Part of a small language model's weights: MLP 256 tanh GELU.
Each number is 50 + 10 x the weight over its row's rms, rounded and kept within 0 to 99. Layers, rows and columns count from 0. The size before them is the row's rms in percent of the matrix's.

# k: layer 4 attention key, 64x64, rms 0.143, rows 21-63, columns 0-63
# q: layer 4 attention query, 64x64, rms 0.146, rows 22-63, columns 0-63
# v: layer 4 attention value, 64x64, rms 0.191, rows 0-9, columns 0-63
# o: layer 4 attention output (transposed), 64x64, rms 0.164, rows 0-9, columns 0-63
k21 082:60 47 79 53 41 47 60 53 42 47 60 60 56 39 51 42 49 51 46 56 39 51 59 44 53 63 39 58 50 40 54 45 42 57 55 31 42 51 50 35 35 44 51 41 35 39 46 69 56 44 31 46 42 37 50 51 60 47 52 26 44 30 46 66
q22 068:44 50 27 43 53 60 56 39 57 75 44 49 50 35 50 54 47 49 50 50 68 47 45 64 64 47 54 47 56 55 51 43 69 45 49 60 33 57 54 50 55 56 45 47 33 68 51 57 70 28 57 49 46 41 65 66 45 61 61 54 62 60 52 52
k22 067:57 66 76 56 62 63 42 60 61 43 58 57 53 61 53 40 64 50 49 48 47 41 35 38 42 52 55 63 46 69 51 55 33 40 47 55 64 54 57 51 49 49 50 58 62 50 63 35 31 72 63 62 50 57 59 49 45 36 41 57 48 41 55 43
q23 102:40 53 52 41 51 42 58 64 52 46 73 62 53 67 50 50 57 66 59 53 40 49 60 35 31 59 62 61 58 34 52 56 41 54 47 40 45 43 48 29 52 64 45 51 59 46 44 53 55 60 48 54 45 53 45 43 59 41 53 35 33 47 51 80
k23 107:49 39 48 53 57 44 52 46 38 53 39 44 42 35 46 49 29 41 44 51 41 60 51 55 53 32 35 49 64 48 25 38 58 59 68 52 69 42 39 55 36 51 45 41 41 53 66 58 58 35 46 39 54 51 39 28 42 58 62 53 44 58 43 44
q24 120:45 53 42 65 48 31 48 48 41 36 63 43 45 49 63 27 57 59 46 32 59 46 58 47 49 48 35 42 45 43 42 22 55 45 56 33 38 38 57 47 44 49 27 57 53 49 41 52 63 51 45 46 57 52 55 46 52 49 67 55 33 62 37 55
k24 124:56 44 50 64 41 51 62 38 59 48 39 49 56 59 64 75 58 63 54 52 52 50 54 58 32 35 55 47 51 57 42 42 63 39 47 45 46 62 48 70 60 60 57 40 48 60 58 48 44 27 63 43 49 66 34 46 38 49 46 57 38 60 37 35
q25 076:53 68 39 59 54 44 50 47 57 44 59 63 39 74 57 41 45 43 48 34 38 52 46 39 39 41 36 55 49 42 48 54 61 58 41 46 34 51 26 53 59 50 43 41 60 47 56 67 27 52 51 55 38 40 43 55 40 44 67 68 57 49 54 54
k25 083:63 29 53 57 42 51 50 57 64 72 46 47 42 44 59 42 54 49 60 24 53 40 60 57 61 52 67 49 59 48 42 47 23 41 47 43 60 52 51 63 54 61 44 55 37 68 53 56 55 36 45 57 41 61 54 54 57 50 48 42 31 54 38 48
q26 113:64 49 35 50 49 73 51 57 47 52 55 56 56 59 59 45 55 57 64 52 62 44 43 41 69 70 50 61 53 49 62 54 54 58 57 47 43 54 67 55 45 33 56 47 39 40 35 39 55 53 47 51 35 51 66 64 53 65 34 33 61 31 51 61
k26 095:41 42 77 37 64 33 67 47 43 50 63 68 48 35 43 47 59 55 58 74 39 50 64 55 54 51 53 59 46 41 60 54 51 33 48 49 52 58 43 38 50 59 52 54 53 34 35 55 64 56 42 36 42 43 41 37 54 54 40 45 40 43 47 54
q27 088:51 64 71 42 54 51 38 60 48 33 55 60 32 58 57 36 49 59 48 56 49 37 50 31 37 49 56 41 46 45 54 65 58 42 49 41 45 69 44 46 61 47 48 39 63 41 47 37 51 70 52 52 62 43 56 50 49 60 41 70 28 52 46 40
k27 083:41 27 50 53 31 48 59 46 32 61 44 34 57 31 40 46 51 53 57 51 41 45 59 49 61 53 62 50 42 40 50 41 43 75 34 48 42 45 54 51 47 48 51 49 45 41 51 71 56 37 35 45 37 46 29 47 51 48 43 29 50 53 57 44
q28 108:43 50 51 65 46 47 38 54 53 73 40 39 52 48 48 51 44 66 50 49 63 45 47 48 39 52 49 28 59 40 59 51 56 28 53 58 49 60 55 57 57 59 46 44 46 58 49 58 45 27 50 25 66 61 64 67 52 45 48 54 33 48 59 37
k28 091:54 57 48 48 54 58 46 52 66 71 49 47 51 62 48 52 38 60 38 50 41 42 53 46 46 41 56 67 44 69 63 61 50 70 37 55 54 48 56 47 51 24 41 60 58 47 52 41 55 73 66 67 47 52 53 41 34 59 46 59 66 55 61 47
q29 090:64 57 48 43 53 43 32 42 37 42 48 46 55 48 41 26 60 45 45 53 64 57 49 54 42 46 39 28 55 29 40 47 44 59 62 53 49 65 41 57 31 57 68 39 44 66 50 39 38 56 57 57 62 52 60 50 46 51 61 68 51 57 49 41
k29 101:31 44 40 28 51 43 56 31 71 61 27 49 66 48 43 70 42 40 43 58 54 50 43 45 63 49 60 58 47 45 54 58 47 42 36 55 38 38 57 46 54 45 40 56 58 58 44 54 61 52 55 51 46 24 53 61 46 35 49 47 58 44 47 56
q30 084:56 33 53 58 44 47 43 53 68 63 64 56 48 42 57 27 45 60 58 59 48 43 62 34 37 69 54 56 48 66 44 49 34 51 64 38 57 59 53 43 54 56 52 50 46 39 41 54 68 54 33 51 38 52 39 39 50 61 47 49 29 61 51 63
k30 084:48 64 56 62 52 51 63 27 23 51 37 59 49 64 58 54 47 54 53 48 53 51 52 40 59 29 59 43 54 52 41 35 58 42 45 42 64 50 48 63 42 55 56 53 44 42 60 58 57 50 54 40 62 52 47 39 41 52 59 46 23 71 55 37
q31 107:44 41 40 61 52 38 49 49 57 51 70 58 55 48 44 52 58 49 50 41 52 65 60 37 42 63 49 64 56 21 39 36 48 50 39 37 40 41 41 56 49 54 34 42 47 54 37 62 58 64 31 41 56 47 27 54 55 47 40 40 53 57 40 59
k31 117:58 40 54 43 46 52 63 43 54 43 47 47 38 52 60 62 34 51 61 20 53 37 56 48 43 35 45 35 47 45 52 28 65 35 49 45 65 37 47 60 61 59 54 43 53 61 45 63 44 41 57 41 47 53 39 43 43 45 73 50 43 60 38 44
q32 100:58 63 55 46 47 64 41 45 45 56 34 44 51 65 39 63 58 70 53 42 38 26 60 52 52 49 52 52 48 48 60 64 42 56 27 54 52 56 53 47 52 37 64 47 45 57 61 61 62 39 51 48 35 64 41 63 45 58 32 54 48 36 64 43
k32 098:36 49 32 49 62 48 41 56 56 59 52 67 62 38 44 23 55 31 42 65 42 45 49 45 43 58 40 54 53 59 45 52 36 63 51 57 47 44 45 48 64 44 49 56 49 54 43 64 59 62 37 60 75 37 50 53 61 48 62 31 53 55 55 55
q33 096:54 40 55 30 53 60 50 61 41 53 42 44 53 32 59 65 23 37 51 55 45 42 33 55 46 44 47 53 66 58 64 56 41 43 50 69 50 44 54 41 56 42 44 52 61 50 62 48 51 51 36 31 58 50 46 43 39 37 46 45 64 45 49 28
k33 089:49 50 60 56 49 53 59 61 51 33 64 49 64 56 35 53 59 59 58 36 36 44 47 44 60 58 47 56 38 51 51 55 50 64 34 25 28 60 52 56 60 45 46 35 52 54 42 54 47 50 50 55 33 44 54 53 47 63 35 32 54 26 58 60
q34 081:59 40 66 59 49 55 56 58 45 65 72 55 52 42 50 54 32 47 41 49 58 24 39 65 46 43 68 46 43 46 53 44 44 51 63 54 55 51 39 37 48 63 57 39 52 66 60 47 54 54 48 60 52 48 72 39 60 53 71 52 41 44 36 57
k34 071:43 59 54 38 47 53 53 56 44 49 34 56 57 62 53 53 68 49 42 46 39 70 56 29 47 49 58 65 67 53 45 50 41 47 61 47 58 55 44 71 27 60 40 55 54 43 55 56 52 45 54 57 40 59 21 53 31 65 45 58 57 54 47 51
q35 130:52 51 37 42 63 69 48 46 62 66 40 41 62 42 45 64 44 54 63 60 41 37 51 49 62 62 55 58 49 67 53 68 33 49 39 51 41 48 57 50 45 49 61 36 60 40 45 61 48 53 38 42 42 42 49 58 45 62 41 26 60 28 53 58
k35 132:52 50 74 43 65 44 62 41 64 46 69 70 58 47 43 39 53 41 54 53 49 63 61 33 62 49 38 63 61 52 50 38 39 70 52 42 47 50 43 42 47 51 53 57 47 41 60 59 56 57 41 40 56 34 64 42 47 51 55 42 30 51 52 66
q36 123:46 48 65 44 51 43 41 64 49 49 42 42 56 38 35 49 50 56 48 46 30 59 53 37 47 60 40 45 62 52 71 59 30 54 42 56 52 61 45 44 52 33 58 45 67 37 64 68 39 54 44 50 32 54 47 56 43 47 39 42 60 37 64 34
k36 140:58 55 48 65 53 53 54 44 63 71 63 57 42 55 50 54 52 61 62 65 66 53 66 41 65 66 59 63 51 59 42 56 46 50 43 38 52 53 61 51 60 53 48 51 58 50 43 65 72 62 49 51 52 46 55 56 65 74 57 42 35 64 58 61
q37 095:43 57 46 38 46 48 58 43 56 36 21 40 41 53 62 51 49 43 52 26 47 49 26 48 54 34 31 42 53 59 47 52 51 54 49 55 66 48 50 62 45 47 51 51 52 50 51 53 49 55 63 45 62 39 44 40 25 33 60 62 55 58 44 40
k37 080:52 37 47 49 42 59 58 56 53 49 75 35 48 41 42 47 54 35 46 73 57 39 41 53 50 60 49 44 48 32 63 50 59 57 48 58 36 58 53 46 67 37 40 44 48 46 48 22 46 46 44 47 50 49 64 68 57 39 37 41 51 31 57 49
q38 097:44 52 58 45 44 66 34 54 53 53 45 56 46 38 41 50 45 52 52 35 48 24 43 48 67 45 60 43 36 47 54 71 33 50 48 55 40 49 46 55 41 38 66 33 39 51 41 61 39 57 46 57 52 39 63 59 53 65 40 42 45 28 51 35
k38 107:38 40 43 58 59 42 55 47 70 59 64 55 56 51 46 41 53 39 48 63 47 58 57 33 38 67 52 65 51 51 59 52 30 60 40 37 44 55 43 42 65 51 34 60 59 35 49 66 48 59 33 49 44 42 25 49 49 47 54 38 48 55 46 62
q39 097:60 50 58 55 47 48 61 43 58 38 39 60 40 49 47 49 49 41 50 53 50 50 52 41 48 53 71 67 44 51 43 55 45 62 45 34 50 47 42 39 46 66 49 41 38 47 54 62 72 63 29 53 50 32 37 33 49 53 42 25 34 47 36 61
k39 106:48 50 52 36 68 54 64 48 43 44 62 51 56 52 53 42 55 42 57 37 48 50 45 44 61 32 47 43 61 33 39 22 54 51 69 52 55 45 46 64 46 54 63 41 48 59 56 42 40 41 55 43 51 67 51 51 31 36 69 60 49 68 59 55
q40 106:46 43 62 45 48 30 48 48 38 48 38 44 65 46 43 37 64 56 42 33 51 58 61 63 45 43 38 56 55 35 37 37 42 50 52 61 56 47 46 60 38 63 48 65 35 57 46 57 74 38 45 46 51 60 41 54 61 27 36 37 46 54 47 48
k40 114:54 62 16 52 61 59 40 47 51 41 52 56 42 65 58 58 39 36 50 56 51 61 43 63 46 52 43 38 58 57 47 53 63 42 61 59 46 54 57 46 55 38 48 39 57 51 53 42 45 55 75 57 49 58 46 45 37 48 70 61 77 53 50 48
q41 079:51 47 55 23 67 58 58 44 45 78 31 55 46 35 52 56 56 55 57 63 56 48 50 60 52 51 62 57 69 60 46 46 61 81 57 49 54 58 58 50 56 52 58 47 47 41 51 55 51 49 47 40 41 31 57 59 41 57 45 44 51 40 46 62
k41 083:49 55 69 48 69 52 41 44 39 34 51 71 71 60 34 53 52 37 57 66 45 54 54 32 64 47 42 66 50 53 48 46 51 43 64 54 57 56 46 44 36 30 55 39 52 39 59 49 56 53 66 50 54 54 69 52 61 49 48 50 61 61 59 51
q42 094:48 51 52 47 52 54 46 53 30 39 59 32 68 46 41 42 53 65 47 60 57 46 57 51 47 66 40 58 63 36 56 55 31 48 42 46 36 65 58 24 39 55 41 54 47 53 52 47 78 41 45 62 42 55 58 42 54 54 48 32 45 44 58 47
k42 080:48 45 33 39 63 40 66 48 52 50 45 55 46 41 39 71 55 33 54 58 42 65 49 33 53 35 49 64 46 54 41 37 51 48 48 58 44 38 49 68 49 62 58 46 53 50 46 55 59 54 50 39 52 31 38 15 37 48 51 48 50 52 43 52
q43 131:60 55 58 62 58 36 66 49 60 40 69 61 47 65 50 44 63 46 41 52 62 62 59 37 51 51 55 53 56 43 35 43 61 60 51 39 51 38 45 49 54 63 51 62 39 51 56 55 66 68 48 52 71 43 62 41 55 53 61 51 31 61 39 67
k43 127:49 56 25 44 51 56 46 42 41 60 38 41 62 47 61 65 41 51 60 39 48 58 52 69 54 39 42 46 45 53 42 32 70 43 61 64 57 38 46 57 42 70 50 43 40 59 52 37 42 32 60 43 49 55 50 62 52 37 56 57 71 57 53 52
q44 114:58 64 61 51 34 63 37 49 35 56 54 49 56 59 46 29 66 60 57 52 56 52 59 57 38 48 49 40 50 29 54 46 58 52 48 48 46 67 45 53 59 44 57 57 41 49 51 37 51 22 60 44 40 74 60 61 62 47 41 69 52 49 55 47
k44 102:52 57 39 56 51 47 35 57 49 62 14 46 45 42 49 66 39 43 34 47 37 34 50 57 50 48 53 51 52 64 49 72 48 36 47 72 54 41 58 44 41 37 54 48 44 58 60 57 51 60 62 61 47 45 61 46 38 52 54 53 59 57 44 36
q45 102:56 42 49 50 59 44 61 43 74 53 58 45 43 52 54 51 50 56 44 70 54 65 54 26 40 58 39 49 65 60 59 47 57 35 43 48 46 57 50 41 73 46 28 55 66 34 55 57 58 44 34 39 56 42 43 46 44 52 57 54 45 68 51 56
k45 103:64 64 65 62 45 58 56 53 38 68 50 42 52 48 57 66 58 70 66 37 54 49 60 57 59 36 57 51 39 57 41 34 65 56 46 44 54 42 75 60 45 47 67 42 35 58 54 44 45 54 61 47 45 61 65 53 54 57 45 51 43 50 64 46
q46 101:41 30 53 27 42 58 64 53 61 65 68 49 60 43 51 43 48 36 56 49 47 50 49 41 53 45 59 36 42 54 56 42 34 50 42 50 61 51 50 58 57 38 60 46 47 38 53 37 26 48 36 49 34 55 41 40 31 46 35 42 46 39 63 45
k46 091:57 63 67 84 48 45 41 41 38 45 47 58 52 53 49 30 53 55 45 45 45 49 48 29 41 60 55 57 45 47 42 45 44 37 46 44 70 48 39 50 33 50 51 38 61 41 37 64 68 59 41 36 54 55 55 61 63 44 44 50 49 48 55 50
q47 122:61 42 51 39 57 69 47 40 47 41 35 49 39 55 53 40 38 54 44 65 34 18 42 47 39 49 48 53 32 55 39 70 43 48 53 44 58 60 40 36 50 35 63 33 56 47 47 43 41 44 53 62 40 50 42 43 48 48 44 62 45 40 48 43
k47 146:40 41 52 55 48 44 51 61 44 59 61 47 67 35 40 31 63 35 47 53 50 62 57 37 62 54 54 55 54 46 56 49 34 66 36 59 40 39 60 52 47 47 45 76 44 38 58 56 57 59 28 54 63 55 62 57 55 55 35 33 48 46 54 52
q48 085:60 66 53 49 36 54 60 43 52 48 50 43 22 46 42 53 44 37 40 52 59 41 49 57 40 46 62 52 59 50 49 59 59 52 51 51 37 43 50 28 44 60 42 57 32 71 54 40 49 57 44 56 60 26 61 37 42 52 64 55 29 57 50 51
k48 080:36 45 41 32 52 52 46 60 61 61 25 43 60 58 56 59 42 54 48 39 50 47 41 50 52 38 45 48 46 43 53 50 48 33 55 67 47 39 41 64 58 58 56 44 52 69 62 40 26 32 41 54 50 53 50 39 60 36 51 49 71 47 53 36
q49 098:38 48 85 50 65 27 68 56 51 50 44 28 52 47 36 53 54 55 39 62 30 63 55 38 48 54 46 59 47 61 49 53 61 42 48 43 54 50 53 51 57 53 52 51 72 42 58 50 52 62 43 52 44 31 56 44 50 40 43 50 44 47 54 55
k49 093:61 55 37 48 31 76 41 43 44 47 48 51 40 39 52 61 46 65 76 51 63 49 56 41 64 61 38 44 47 48 52 35 52 58 56 45 46 44 63 51 32 42 54 34 47 30 44 48 61 43 58 29 51 60 56 48 50 62 46 51 54 53 59 42
q50 095:56 37 49 54 46 48 47 48 44 61 61 46 56 43 32 45 48 42 52 61 31 69 53 48 48 47 57 61 49 52 52 55 44 37 47 46 43 51 39 50 53 62 53 51 62 37 54 54 42 44 15 53 29 42 38 40 67 55 46 33 69 43 36 52
k50 093:44 58 52 45 49 50 47 54 54 43 40 61 24 44 49 49 55 46 57 30 51 36 51 32 58 46 58 45 51 39 37 50 31 54 58 30 31 45 52 49 40 45 46 53 38 47 50 61 39 57 58 43 37 44 54 45 34 60 63 47 22 46 50 65
q51 084:40 31 55 57 51 52 50 58 56 49 61 55 38 44 63 56 42 51 53 28 52 40 47 68 40 45 44 52 48 42 51 39 46 33 63 57 73 56 44 62 56 48 61 40 64 61 45 53 38 55 64 53 59 57 27 50 61 36 56 66 65 60 41 55
k51 094:62 33 50 57 37 54 47 62 45 35 57 41 31 52 68 47 44 47 45 50 43 41 42 50 38 55 65 39 62 44 67 62 55 44 47 38 52 54 61 43 50 35 33 53 64 49 44 52 32 47 45 65 47 70 42 50 41 60 53 44 59 41 31 39
q52 105:53 43 41 28 54 45 33 51 53 54 70 62 57 34 43 46 33 57 62 56 34 48 54 40 48 58 47 36 55 43 54 51 33 62 45 36 34 62 33 29 56 43 49 44 52 38 38 45 57 43 40 47 38 47 34 50 49 56 48 45 45 45 38 64
k52 103:52 58 66 48 63 52 62 36 39 44 31 70 53 56 47 54 46 48 50 54 51 51 52 46 73 34 60 60 48 57 36 48 56 61 59 49 65 46 39 60 56 64 66 42 58 55 57 71 45 47 51 50 45 33 44 52 43 59 66 56 30 65 57 53
q53 086:43 51 50 34 61 61 54 48 52 62 29 40 39 41 36 53 55 60 47 40 31 44 40 61 51 45 51 55 55 68 43 55 60 50 46 64 59 39 60 64 42 60 48 42 72 56 58 44 40 56 56 65 43 56 51 33 26 48 57 64 54 43 60 55
k53 090:53 58 63 74 48 67 48 63 66 44 60 56 58 58 52 48 55 41 49 68 68 45 42 28 53 58 46 56 55 49 53 62 42 66 48 48 33 54 42 46 53 38 48 56 40 50 61 57 56 48 41 43 69 44 69 57 60 55 42 37 35 40 58 51
q54 130:60 55 60 50 60 50 54 47 68 62 53 53 55 47 35 61 50 54 57 54 50 56 75 38 61 58 54 56 52 64 51 48 31 64 42 30 55 52 38 45 59 54 57 53 50 47 48 54 66 61 45 50 47 23 53 50 54 68 51 38 37 48 51 74
k54 129:62 55 63 42 55 56 59 30 40 46 49 60 61 60 53 42 55 44 58 52 59 55 62 33 67 40 47 54 46 52 37 26 64 58 72 42 62 40 43 51 51 64 63 48 50 51 52 52 48 54 44 39 55 43 48 51 50 49 58 54 33 77 64 53
q55 082:45 52 22 56 50 48 58 47 62 46 54 34 48 55 50 56 51 59 44 35 56 58 48 45 35 44 40 51 60 40 33 35 57 51 51 51 45 40 54 56 44 64 38 47 57 57 66 56 37 32 54 45 53 72 46 47 34 46 73 63 56 63 44 57
k55 085:59 62 56 52 51 54 48 64 55 54 44 52 46 64 66 54 63 37 50 44 60 54 41 62 38 46 60 53 62 50 59 58 60 53 50 65 54 56 55 57 49 46 57 58 45 70 63 38 49 45 79 70 58 57 77 57 48 44 47 59 68 46 41 44
q56 105:54 51 50 33 56 67 48 63 58 75 60 55 53 44 51 60 23 59 52 52 35 29 46 52 59 44 50 49 65 60 55 60 48 66 52 72 53 42 61 41 49 41 57 48 54 56 61 42 54 56 41 45 61 48 60 35 41 53 40 53 49 34 57 46
k56 102:36 53 51 59 46 60 63 50 48 38 61 61 70 56 34 43 46 49 44 55 46 44 57 37 57 55 34 70 31 49 45 46 44 67 39 42 57 52 34 51 50 57 41 50 45 42 49 52 62 62 45 43 54 38 32 55 58 52 35 33 38 38 61 67
q57 083:49 46 51 69 43 42 55 43 33 67 59 45 31 56 50 50 58 74 45 39 53 60 59 53 62 41 62 41 42 57 46 40 80 55 51 48 47 38 43 68 39 61 47 41 46 63 53 50 39 44 47 53 45 65 52 63 57 54 48 53 48 45 68 53
k57 083:44 59 57 52 48 56 39 50 51 35 32 54 53 49 59 27 66 49 55 54 63 40 39 54 32 38 54 50 38 39 43 54 38 40 62 40 45 54 57 62 49 42 61 51 54 57 36 46 48 51 69 48 55 73 53 42 33 40 41 66 49 64 40 37
q58 094:74 52 61 72 44 45 49 61 52 58 42 34 49 29 42 49 38 41 60 40 46 42 54 51 51 54 51 56 48 59 56 52 26 63 60 51 57 39 55 49 42 51 57 56 44 54 58 47 64 71 34 31 57 44 41 44 62 54 47 33 41 45 40 46
k58 085:40 50 43 26 55 52 74 29 56 35 53 66 57 69 64 53 38 55 44 53 48 52 45 43 62 42 40 42 57 42 43 46 60 45 57 34 35 48 51 43 64 54 40 35 59 42 49 54 47 41 50 47 49 48 42 49 30 62 62 44 36 56 60 52
q59 095:51 66 49 49 34 56 40 49 41 42 59 32 29 49 35 46 48 72 48 41 47 45 58 56 49 59 20 48 58 40 55 59 53 47 37 53 35 73 53 39 51 39 45 60 51 52 45 57 55 36 50 47 42 42 40 47 60 59 60 63 52 38 57 58
k59 103:53 30 44 49 46 45 54 61 62 61 35 58 33 36 67 57 45 49 57 71 49 45 52 41 58 45 64 58 39 49 58 58 53 32 51 43 40 44 60 47 74 45 51 52 48 54 45 45 29 44 45 54 42 38 52 32 56 61 48 45 36 53 30 46
q60 096:52 58 55 37 52 70 49 50 67 51 63 44 55 60 33 52 51 46 56 64 52 35 49 46 47 46 49 52 54 60 61 72 26 32 45 65 48 50 61 45 64 56 55 59 71 45 53 36 36 57 40 53 52 52 65 37 51 56 61 58 41 40 58 46
k60 087:42 51 50 73 53 37 50 52 51 63 31 49 55 39 49 59 45 58 43 41 44 66 56 40 40 43 47 52 62 54 40 40 60 73 50 47 31 42 41 45 40 52 49 45 37 52 59 61 55 39 39 43 53 19 59 52 57 49 41 48 42 39 57 67
q61 089:44 51 55 59 46 47 43 41 48 40 53 43 55 67 56 72 43 50 47 46 54 59 54 58 62 38 38 34 59 67 53 46 64 42 54 58 64 49 41 53 43 44 55 51 61 54 62 34 33 52 74 61 49 59 44 59 52 42 51 72 66 62 46 31
k61 092:51 56 47 45 44 63 38 70 47 48 47 49 40 43 46 38 55 70 45 57 53 34 44 65 36 67 53 52 50 44 59 73 56 59 55 58 39 62 60 44 49 41 53 59 63 56 32 43 44 50 49 65 41 49 68 59 57 55 40 64 60 36 36 59
q62 110:55 42 57 62 45 50 48 62 52 36 58 56 53 57 43 54 48 53 57 68 33 46 59 41 50 63 55 67 39 54 51 71 27 53 46 40 54 53 54 44 53 52 63 63 55 33 49 68 48 60 44 47 45 62 28 48 74 65 41 35 45 47 51 47
k62 115:39 51 33 45 55 32 49 42 42 59 63 61 39 42 51 37 33 53 49 46 53 59 62 48 50 49 46 42 62 55 35 44 57 67 52 38 46 45 48 42 55 55 37 53 35 42 45 60 62 48 31 46 55 34 41 43 50 67 62 36 28 57 48 69
q63 092:39 40 34 43 56 54 43 52 49 62 50 44 48 39 46 36 43 35 61 32 27 41 49 66 54 40 39 47 48 59 41 47 39 51 64 65 51 27 51 60 46 47 60 51 44 62 47 28 41 43 51 56 51 54 41 44 50 38 37 58 72 45 58 43
k63 091:35 56 40 55 55 62 38 47 50 22 56 52 52 56 57 55 39 36 50 52 63 46 33 64 40 60 45 41 60 45 64 66 48 47 50 64 44 57 47 38 51 69 36 46 62 46 59 50 48 71 56 53 72 61 52 46 48 40 44 41 54 44 51 35
v0 097:47 32 50 45 48 59 51 63 31 65 46 77 58 53 45 67 57 62 59 62 33 53 63 49 56 58 49 37 56 47 37 63 52 52 44 49 48 35 47 58 63 38 54 51 51 40 58 56 58 51 52 40 32 50 39 62 47 44 64 56 54 56 30 39
o0 100:49 52 64 48 47 58 51 43 66 51 50 37 44 48 54 50 41 26 50 32 74 41 49 57 51 34 55 58 51 52 66 45 24 52 48 64 55 60 49 43 42 56 55 61 38 66 59 46 55 55 42 52 60 42 45 37 44 54 43 35 30 43 59 38
v1 109:59 55 43 57 45 74 44 48 60 58 55 53 52 36 49 42 34 57 27 49 42 66 46 34 46 59 43 38 40 37 48 50 51 50 55 64 51 48 61 59 58 53 65 58 38 31 43 53 42 53 70 38 40 52 45 41 34 41 50 36 60 63 40 46
o1 111:57 51 58 37 51 39 49 52 51 45 38 68 48 66 65 56 51 48 70 26 43 30 55 71 65 45 47 60 62 60 53 61 40 56 50 38 62 52 48 51 32 38 58 47 45 57 46 67 62 49 39 59 48 48 42 59 57 52 49 52 47 33 38 59
v2 085:69 46 45 55 56 46 25 44 52 56 56 48 39 49 43 55 43 42 28 51 61 60 40 42 25 54 46 60 71 58 68 37 64 46 50 45 56 48 47 45 42 49 43 61 46 62 48 53 48 46 59 41 38 42 47 57 69 59 40 29 51 60 50 57
o2 089:30 54 37 32 44 53 60 53 48 42 46 65 32 63 62 38 39 56 58 53 34 34 40 44 55 54 52 50 44 44 45 67 53 64 57 44 38 49 54 45 69 35 58 54 51 37 52 46 39 54 48 57 59 54 42 53 33 48 56 78 37 49 56 50
v3 085:63 53 44 51 38 51 49 50 45 57 48 61 43 61 39 56 40 71 52 52 36 55 44 52 49 61 68 63 76 38 41 42 35 33 51 51 44 38 50 45 51 42 49 62 38 47 60 24 43 60 44 62 49 51 42 43 49 53 44 53 53 65 61 73
o3 093:37 50 41 34 61 55 51 62 63 37 43 39 55 45 60 46 65 34 50 47 53 46 36 39 43 37 43 37 48 55 54 43 50 67 36 56 48 57 49 68 63 60 53 42 64 54 46 62 38 47 38 27 43 49 49 48 32 35 46 35 46 35 55 48
v4 104:58 44 51 45 42 35 56 37 31 72 50 54 39 48 50 65 53 45 54 59 60 42 56 43 47 53 44 59 59 42 41 45 44 44 50 48 61 61 38 61 64 51 31 49 48 72 27 41 61 59 31 52 53 52 47 47 51 50 58 52 65 28 59 58
o4 099:52 47 46 63 55 55 45 57 51 46 45 29 50 45 62 33 53 55 26 43 50 47 44 41 43 58 60 38 55 71 47 54 64 46 49 51 61 41 74 45 50 40 44 62 65 33 70 62 43 55 41 40 52 57 62 60 45 52 51 49 40 71 44 56
v5 102:51 54 49 49 38 51 53 47 65 53 41 44 44 53 51 44 37 37 55 72 43 43 53 55 45 45 43 26 56 31 43 48 34 42 39 37 64 54 68 62 48 55 58 54 41 54 67 65 60 58 35 53 45 43 51 49 66 53 34 73 59 59 53 44
o5 108:47 43 54 46 63 49 61 55 40 48 53 62 58 38 49 56 63 55 40 40 61 44 46 48 46 61 55 75 51 46 55 49 79 61 55 63 49 50 56 49 45 33 40 46 50 48 47 50 72 55 65 38 66 63 40 51 36 40 42 30 50 37 43 50
v6 081:58 38 54 56 51 51 36 55 36 55 56 68 53 40 45 59 51 55 36 64 40 45 41 54 39 55 46 53 56 61 58 49 68 42 55 36 41 34 52 47 46 52 44 65 48 42 67 60 44 55 72 36 24 44 44 51 55 47 49 35 54 65 33 57
o6 087:28 61 61 49 52 55 51 56 69 31 47 69 47 57 56 42 44 45 63 36 48 44 53 51 56 42 50 56 50 40 51 61 24 70 56 55 47 62 47 46 56 40 67 49 46 64 48 45 48 54 58 67 68 49 50 46 37 53 54 67 36 44 58 41
v7 114:46 67 51 46 39 40 55 52 62 47 56 33 47 61 50 58 51 61 41 37 45 44 52 44 54 51 69 87 48 57 50 37 40 51 57 73 61 52 52 39 62 41 47 42 43 56 49 44 33 46 52 41 59 37 52 36 45 57 34 49 41 45 59 52
o7 109:58 43 47 49 63 50 54 57 41 41 41 58 39 45 51 49 55 39 59 66 32 64 44 53 54 55 46 26 55 46 51 55 52 58 54 34 44 50 43 59 42 62 54 46 68 38 48 64 37 49 43 53 28 63 48 45 58 53 73 49 74 50 35 59
v8 109:33 47 37 37 61 55 68 58 58 66 44 53 49 64 49 50 60 41 75 53 36 53 54 53 37 44 36 26 61 48 40 55 50 55 39 45 62 41 46 50 44 42 57 50 63 55 62 69 48 46 45 54 37 57 52 64 59 56 56 67 45 45 40 39
o8 107:52 46 64 43 50 54 55 47 36 55 50 38 48 34 39 60 49 50 34 57 68 47 47 58 48 41 67 75 32 44 47 53 58 44 58 66 49 43 60 47 46 67 48 59 30 50 51 34 56 50 49 40 67 45 51 28 53 41 45 37 37 46 62 51
v9 123:58 66 46 57 43 48 66 28 44 31 40 52 62 28 50 54 41 42 64 43 63 54 55 42 51 56 68 45 39 47 51 56 29 46 59 65 39 42 63 53 63 46 64 59 36 47 55 27 47 55 48 60 54 58 42 41 51 51 45 48 50 56 60 53
o9 126:51 47 39 46 62 53 37 62 54 64 57 47 56 69 56 45 61 58 36 50 38 61 40 61 44 39 38 41 70 57 42 41 64 52 42 52 52 61 37 54 42 63 30 39 54 55 56 64 46 32 33 40 45 43 64 54 46 45 59 42 56 38 51 63